Part of a small language model's weights.
Size: width 64, vocabulary 4096.
Architecture: LayerNorm before each block, biases, attention and MLP in parallel.
Each number is 500 + 40 x the weight over its row's rms, rounded and kept within 0 to 999. Layers, rows and columns count from 0. Numbers have three digits each. The size before them is the row's rms in percent of the matrix's.

# layer 2 attention key, 128x64, rms 0.0614, rows 106-127, columns 0-63
092:442523478455495481504468550544495495514483531542500470440477492530495491595457445488478466526516572482451519475561486558534558513435497505538429539433518495475536474502463473536441489562609467
107:492516537467515455528437492483494491455471582485530516495570521522565489448518553504547523558429471516515541499451429489442501498449490436533482478437547561507586486524449453476567458519517472
103:484544540440569511488498509505497525524507474510480457550451514551477491550492493454428405532545546506420490502477528473524571509480457504568491500415511481568534492551441532536452491548478432
107:462511559433544450468514519503535526549474493522505474547470544528468448482540456445479480445530599497442525526480528492526530454458552569512532498474464504581514543504438512521502450534474399
108:518478495508450522487500513473518550512549505598518531462463458492495446587459469517432491559454509529545524384567515488508492509488461584449511486549487486460502512443474473497475478535588501
091:554499512504545496558528461583445492482531532507490466485464511470503519440419446533473512451478503465468480606420538478537520481519483449585517492466483496543524524571409515466502501523473543
096:532514523463434508421524509465512518499462511501524471469480516489574505495451600508424557491519503549529511522437509444457467478426513463538425489510569519493538459528511433525468471531590511
105:501544470576424478489460480478527511480435489522501563491530518446535548525558492545601532478482412485555494541508497477493460501477531493415481533516530459446468469463590511500488534435471508
118:553484448458460455512538499453508518503503464545511501499433572496555461558554550549554496468416426530543471491466550505502507513459563593499501535510499396510515476454507513490491475531456473
099:472531409538533477491472521541464475451509508504461485545471479461505548464522500595603486514510457484522473566441494526551470506512508510459527531480472445513453512525534596469485506520395542
099:500424465532441485449482485452509538507484525557495531466467452478495477511480514533494546540465549534569578421499496502499488468441498593456517497594531535508502480412506488502459484485590513
096:474536468476563460535490539484522469479557482487519479463527570535505485502573493497543386464409509491493548494523511503514554496479517432549420565439537451539503438510467464520504550523490460
110:511475453484446521533453487525464520502507533535503504501467427525515551533426547557503468537494482499544501499449494520495506540494387505543450462526591446465510437520519500474488511498597598
098:571471478440480557507506557431507550522516421512535494497480456530504519531491475480482435462541500462526467455526548563455558545553452510480419450569496450471466454479536480533504535544554536
109:457498438539523495499448525507499489511475527502465543460499460530465517462511473528532475518500586479531626491486475534487561455484450446505446513544573515530476433428481480518494535458608503
112:462445537462574445518491501538458477489506545448488503537545461541470494358519549504525489522493521507530570478453431528465523472534456461539560453514526555542509511484458531464573498478486516
101:433579497503515471487465525511486524503423533554507492499457473509494591511436438490475423472556558469488560576449541514474530467488461461565462493530541452506518479496498504539460524492589526
116:552509456544581487506548511551479478466547425494403505466494502457498481468543471545528480516493483491491519514517548514540568479535507444471533563465458507519471479511477580511450537480379451
094:450510479498497420499434584482503484470408533506519475481535508460534534506508448536620526517534487451519465553522481575492489489429578513463468540457450526463499514500572510497483487540479497
117:451475456459533425540460551499504490479484499498522527526503545480482500475586463523632461436460510445521475486504460621554515502513517530470507503483474448505470519477467542509529514574458483
106:495566477463523515544479486486487461466542535455505464535546531552532530528545487494521446529474463489448432573516489467512496594500534461519444546392470465481514484591506495475523501538414472
094:541551485533464492503444490479565522483538475524524472504489531500519519583497466485578436464541467481492441525531554455552533528451505488449436558414526437503474469573539470512422546496498469
# layer 2 attention query, 128x64, rms 0.0609, rows 107-127, columns 0-63
117:444466471533446462432597500523533430495465512477477470510456570483496559508498443466465516504518465565485515521510433510474491513446533471493479532450515545532487570593459561570512512477466524
098:447507482421511480475503474559534510515495501489458531511520429496548441548524481471496481525487536457499569429570526527494575515517445460508471440498517513500572580564412519483476491576483474
103:443532468439443462427508453545491506538417516501488482442542489523501528518505453508451476506480546532490566433470507585503576527497426469558528431502529530531528524563460526454516523544494510
091:541474540502443402539458544483484524499494543492510486511452507455556466482522565495511459531503542497496547467446470441504522453454529434569550564457527536434520518483437513493441492533581545
092:524465491457505531500492419461515465463561456530519402495423459543463534515498411504502511490529514521511559437530504500473522599537463527460466475509502574507508549584513470459526546518474479
089:543406550513531542494515537496481502454555466575504482523493588465489457590475531564461473477543453462549470499464452540551446509501495444515484497484525544517418515479437453521447512515494516
112:444542528534518528533480489538493512469456495543494540493556468469531503509477553493530533517524535507504456587466507495484458453443544539456544495557494505496465404436624499507476472402491461
102:473508534547462452522526518451454525454435495481541525418531458513597556540497558541503481530427481574470493493442467542459552484427478448481487539523532559501533433459517504491522528520486527
103:478537485525550571537436462524484550414533492508540554452455390458519552461474500524565496492469477515448478502528548547499490503523468527465543460546468461509520520466595488500532453520477443
081:530457552527502523506500551491426510536501500523511531496429556451519447522519523467479427530509528466457491489439547470534468500452510521575591555497477501437443506443440516494418518454537557
094:508581483460466485480574491511516402493509499505451478500584471485561504567542490513438551588446524561444506509532509512468467544455532524466453480505427484525529502570493463543497506479454494
099:529445575498507515580508492437512499455578461540514524579432553448516424552540484507485509473490467444517483468561544456504443519511492545441530532457469532480453585524465503518467484498499489
093:627496565486464487533488544405505538471520483504535552518573563489533423501519533527498523441450486460519457523503565499501513444565477497466498495489476501479533445440469456504471463545532472
112:521517500448511554483523497527504446532530468540451498518476553459474400560570475469460510521536505465470490500564587497502460561500508586487548481516433466486448514546481478520449518402492480
111:473475483501467505451580493524511456536509501436482502471444564525423507473481416475462484472502459524459537492547509484485480569538458527519540496454484522528500574616456578542543493488457528
114:474515549410506538475473464549503485497515475593509497559534510518466417604547471489467503471522537450516507466551545561487485521524464553484517420537483494478470527525529455509451511428502438
107:547548472490541551500473485525509509489511478456493511405465354503529514487481525494555496506517515539451541517587558436423554534490501503488483463553486495487562465456523485503538533514468444
101:502539500526454515439437494505465541477430533525574501487479530475518600529508491513512526473467464566484424555506515564496516427442555532498502509496462449524498505403591476532484500498512457
106:471576453488408481499530469476483507502428544456529532452473524483541608451531464513495511543405527589455494525486529560488494530499495528488513459484456440504547488503535540488550485530475447
095:461560419540495461519504476478566464431476529495494498536568414486562572481484494508529585496465462512511471498518462535480499512497546476416422528489460464546552521521549456536525485556506486
098:472555550464475504549449454495553543466471473526504518519567411451616490520481533502502560547508525521513460525502551478525520439432535478458485475539492523534532475475557424449461496533504453
# layer 2 attention value, 128x64, rms 0.0611, rows 96-124, columns 0-63
097:490465464474504416518508474480523434486531541496517477453526509499557470444476548476518524507451405502481514476541561618538546434532457536417489515563490544502516461537522535481546473534500529
085:440542472463494497515439485515475556457567501533495509471455455484545539471482503461498461518442556535493540437529430467524559528521418437509492587455477479493503517486487561515591474506483428
085:447531485468542549507600534509462521498472487475509484463455558486461509538484431510455410518583568459488482582465468448456503563486503462503480470523489495533488448546555507480442535511504443
088:442492532492553472459484533468449513509562507553491518507514406551578511502520499467538485512541476441591510545492442441469425552474514493501541415501525483511548554550552459487521495461484539
097:487540481429509509539449501498541475515541473472540394535474495445569452495475488546482567494561418515466422499530392546493521486525486516547530469550462489519529515561514491482557489496500527
090:534471462460412457483508543481508490534482513571484519501537524508547457467553509522502528573439414467477503456532543532526480456513577494455523460438525455470485598499558483500449455498510561
073:519475491504469514425488508518467424515434607471530567451559481513509509510529467509522532455503549463511560484566547544469494452631447478506479477507432526508490487539513542478477511526517485
082:464469458571521465499542512604443458454536495464531458514558460508486513458454469496507480482452512530536470571583504478530496499520577471477464583500521454521416504488519471534434488456508534
099:544510458480427461481548499499508527437506552447418512577549531433479486556543470521463516542490478491526483457531494457551476442505547539462522459514438519560492522508472488579459444499509418
090:472519533540513531458488496533467485431515481464544476472492441534408565453495528536514472459524543464470546563518484544531489579524459413451457527480451480504482493452469525485552577471569461
077:454567458499503506513431534545501444462544472443493512522420469488511499491458465547516542529526548451439480528526520445524478490574403443462425532474483560462543502538560512491496540483476541
084:536552448510483551476494493533485520524511427449500478503501473490483535499536467457562424449543573538528481552479512445426508528437478490553539500447539503577517463414484503604498486482514486
085:493486507544472450475458506484505451453488487586462528544512483496489480552539501486533456471573488480554462575488599417484480456470561565507528495520521537541474517513538450506406468500560531
094:473476507456504560502393509492540490435495449527490502491493458482471489504510545472582499449544519509516478615470561513452485509466475541550508467536555513556489405527524445464505469479489567
078:545550543499479424532457484536540446516475500547499559489471503528452457574438491499536531408526544589473490507470513462513544513466499531508469546560448448422491446500540473453468513517547526
079:446436512508549529505466487518395503488474440451532497517494543456507506528473480566487505514462562458574521468463559447477475482459480525584495507460589522471446508567511529451480554541473514
081:427580538454516529452478511474466439453475492573525470534446522487435494554469510494418494529562532504391520564480474523517540472562478466551480490493501480532476523512484547555533509483557486
082:469473542409465483522565546529531547504563491553518466532527574450506457522524541501475589554499467480482466505496430522544479439444483501451546454499526533457547493467478435503504516469420479
090:531491458506544492502503470464491536456431502426462468501446504488561502477467492526421524580470469490413529415511524478487499458576500521516464540498475577581522490571485538523558527514463490
081:447468469460523526457553506506464483437523527518505451481535492499488444468486555537508504563538513432503521542579494626485517480552393461481528500486462520549486504480445557518522524499476434
088:519505525472591477446514493547450406502512515492489453518498448494507418516463524479428517493556440434565448558538545500460499507500521486473483506586545475450484521532500509520431462490563473
083:557586484521532618487509554526509555518527430460451518477528427495558459483502485560521487475496506431442451464519453418472479541480495465487499457510481445528459547480500476547513511518486455
090:410449490501550489522446463532483527459571504537492498525488476462571515524485444492462544507473457518587467478568444535489471531525483535571492549506480519477475521595552514433505439535478540
077:418561560458445518465465527495462550407549554543531531478518569468450514519575497441513441485495521497469496550522441462563511477507494452508515513490506446546499547487527439488500463483539442
087:478500469514554521532519441509476519457490495452471468504503466533462577436495469525583388538503531520550499577436567487478510551424512561549537498489509548535533430500500534509501510468458499
071:574548453490490528488492549515530462475492454566475505439469472455460436561530505526495570521529571540504532535470523527469457461517445492532439486418484473525518457481579486451480460520586481
068:557466490472542501469559489524449511500493536499450446515577505504511606470468478422460485513426493499517497508510415528478437488552466516526556489454493493498422467484455553466581469485541530
085:438556511513560498434528487557420466500517456508564458508443465557512470573475455474441496465569567413434497504531473516462504490510473456487512505502531526518531553463477488565493570477506504
101:492533526459469431464506482509470490460478521454535468515456557479520501596473421489412505467541537499443497519539465435514466467516498503540503500495470578588507487595545425488466523490514491
# layer 2 attention output (transposed), 128x64, rms 0.076, rows 96-123, columns 0-63
107:486530581464510500459478499519545489519521522565478499543527484420527462485498492461510564464576588528546508534529521435459486444481568465537491463528502492435499529457558451492420483454525439
076:559507492501409527470517480556439471480499501479447492549527539535513479503487525543451516465545528496487477617502445547505474491436474469484479482513477566465455405500443483535434546496555548
091:530469581539437462474504449448480517550475547500511513477500475525501561544467443420536473478477493479523469485549476438542502434465495507483503586413512537554547532525482474458507420509556531
084:528500523506500551495529523419625492476488511455587494461476517492483534471513469426448509440466491524455563425551509578478546472529470529491526443473539469530518501489463491546532537553525477
102:473511534586500429445556528546563520520482555462472508552500481502522459487532550401518517441526581504488518481520506501499460461453559475539533516492486459458508508436506523557444455417495467
087:528480493487594458496507515516570451488576522424522474532502489477459505457481503480543502483572548507468510441529516548433503544515495566532434450549490415463491546524534491521546505461422460
064:492529543497584494463560480456504451517461427540499449482494542422600528473516516452530453505481499527489452544486519482474473471488588593534479502521541489482532556443495445431470507506481495
074:441489600558517492416506476471488489485491515554463483532504548422505531547494559494512473443546529506457537438404532455499509404464513486516499502458528554529529489420488484532469503527513517
090:518545469513549474593479482518430451488522548475481448506489535492494538532520531525527509493584442427490452431512533505526462513572581485482466526470477476442426536564511516472452545494450514
082:514484529463451516429578484518458498488476531539490509503543532441532514507579513441471452470420550506545477547453445467505562452453514436555501482475539560532552491492519445524477502573551522
076:522509600538510507418524534487469457535495557508519481565521545496540511502538485388464485436515558534492502479467500504474562454427555562558526507505528530474465536448498482483459509464545445
081:480500501526488476499580469454469495472538502467499446445491508534516527489416470618441450510427466505529527477450455517515476571505534420515496550447518522532552484508451512519557537569469518
073:527498484535549611567516518407527495515508481467524478483453527454481597511442450510494485500500403490504516414458534484504529505529521492416462481518480494542497545503493579503531531519457495
073:467556542517491583453567482443547499547510457529533501475461510472498471448526431460467495479509508587495581465487467515532569527489481492506518492488456471492566491449476569563495529578475437
064:498413461532483506482488527521480599528500453494417480545553506500446494509518498503465485510431573459500499573535540513494464512474528470437552440521477565494462539523486591465529449489450468
089:528514481519494558544526511471462479495479435536512484446462495565483546522558496531496484568555422513461524440424477527491573505501417531483516515511499446549435478427477552443549479488505562
074:460495448546456550525521562496457529530481483411471555519454517454542554457520429457484437506491488510526491557496469516521482537431462449499585575521503592486527478454519543525502464508520538
075:499547457520520493525413479553503520440446541519500547464529435517489481451533500490553515507568513491471529488532505550485539534595500583439476479504416454450491438551501511496480429493542466
069:467551542456484489511463459585482459512534542498538531552458520470471467562517492515524548485538453523496457529477491500543414468470480483537538545553522534416443488452513466476420569421485526
067:518558564474475504473513463498507501490464505492549493532493483441546518464522489436521503520575499523525532546495452435502533485461559482517443524527487576453564436484535426515409478500582577
078:408483545564511541497474591430539516535468481498552531477471515477558570487535446453522478472505541533478517452456540466478492452482515428511530509524548564551477530415536516526487491483493564
067:545440483514466446464530495537461465528457532412574462507511563563441517522506517453516542508486503497483530531468462546502513469486566542579441505445497543521538463548416471527525498455474562
098:507525504509459567504496532505555492511441485518501506515468490542527465498564556431518517455593489492426522487482559489526534397439484572476528479521494478513446457462448546526422532452543527
053:584518447538484575504529437509460424525445505513366490508515550464549522476529549503537456457539522460538466528549459532505503521506501495489455550463424488513515446515495543530475507532538475
085:557501570466470494499510463469517514491597519547554502491450475499452458524438499524418489484459430514577529431525505432527504467503477415478464542459553537497494552527531448487503540557515507
078:436521496477517487430562476492506476578514499447466542486518488534529535444562375463489464454504587507505514478477473512513540535515558517505535465576520436501504513486479547474569546518444493
067:470533481414473477522463484450477505438499483546543575473477511462521481400548497573506442486499484553456506495485495584566462496528463519443515531531558511522562477480487454527489517567464563
077:475455443540447565527498538515486517448443476412485480439508508501512581462504493518470499550447478499508509574421493492452487510452518497536530538516494607521498449466483541457536461500572553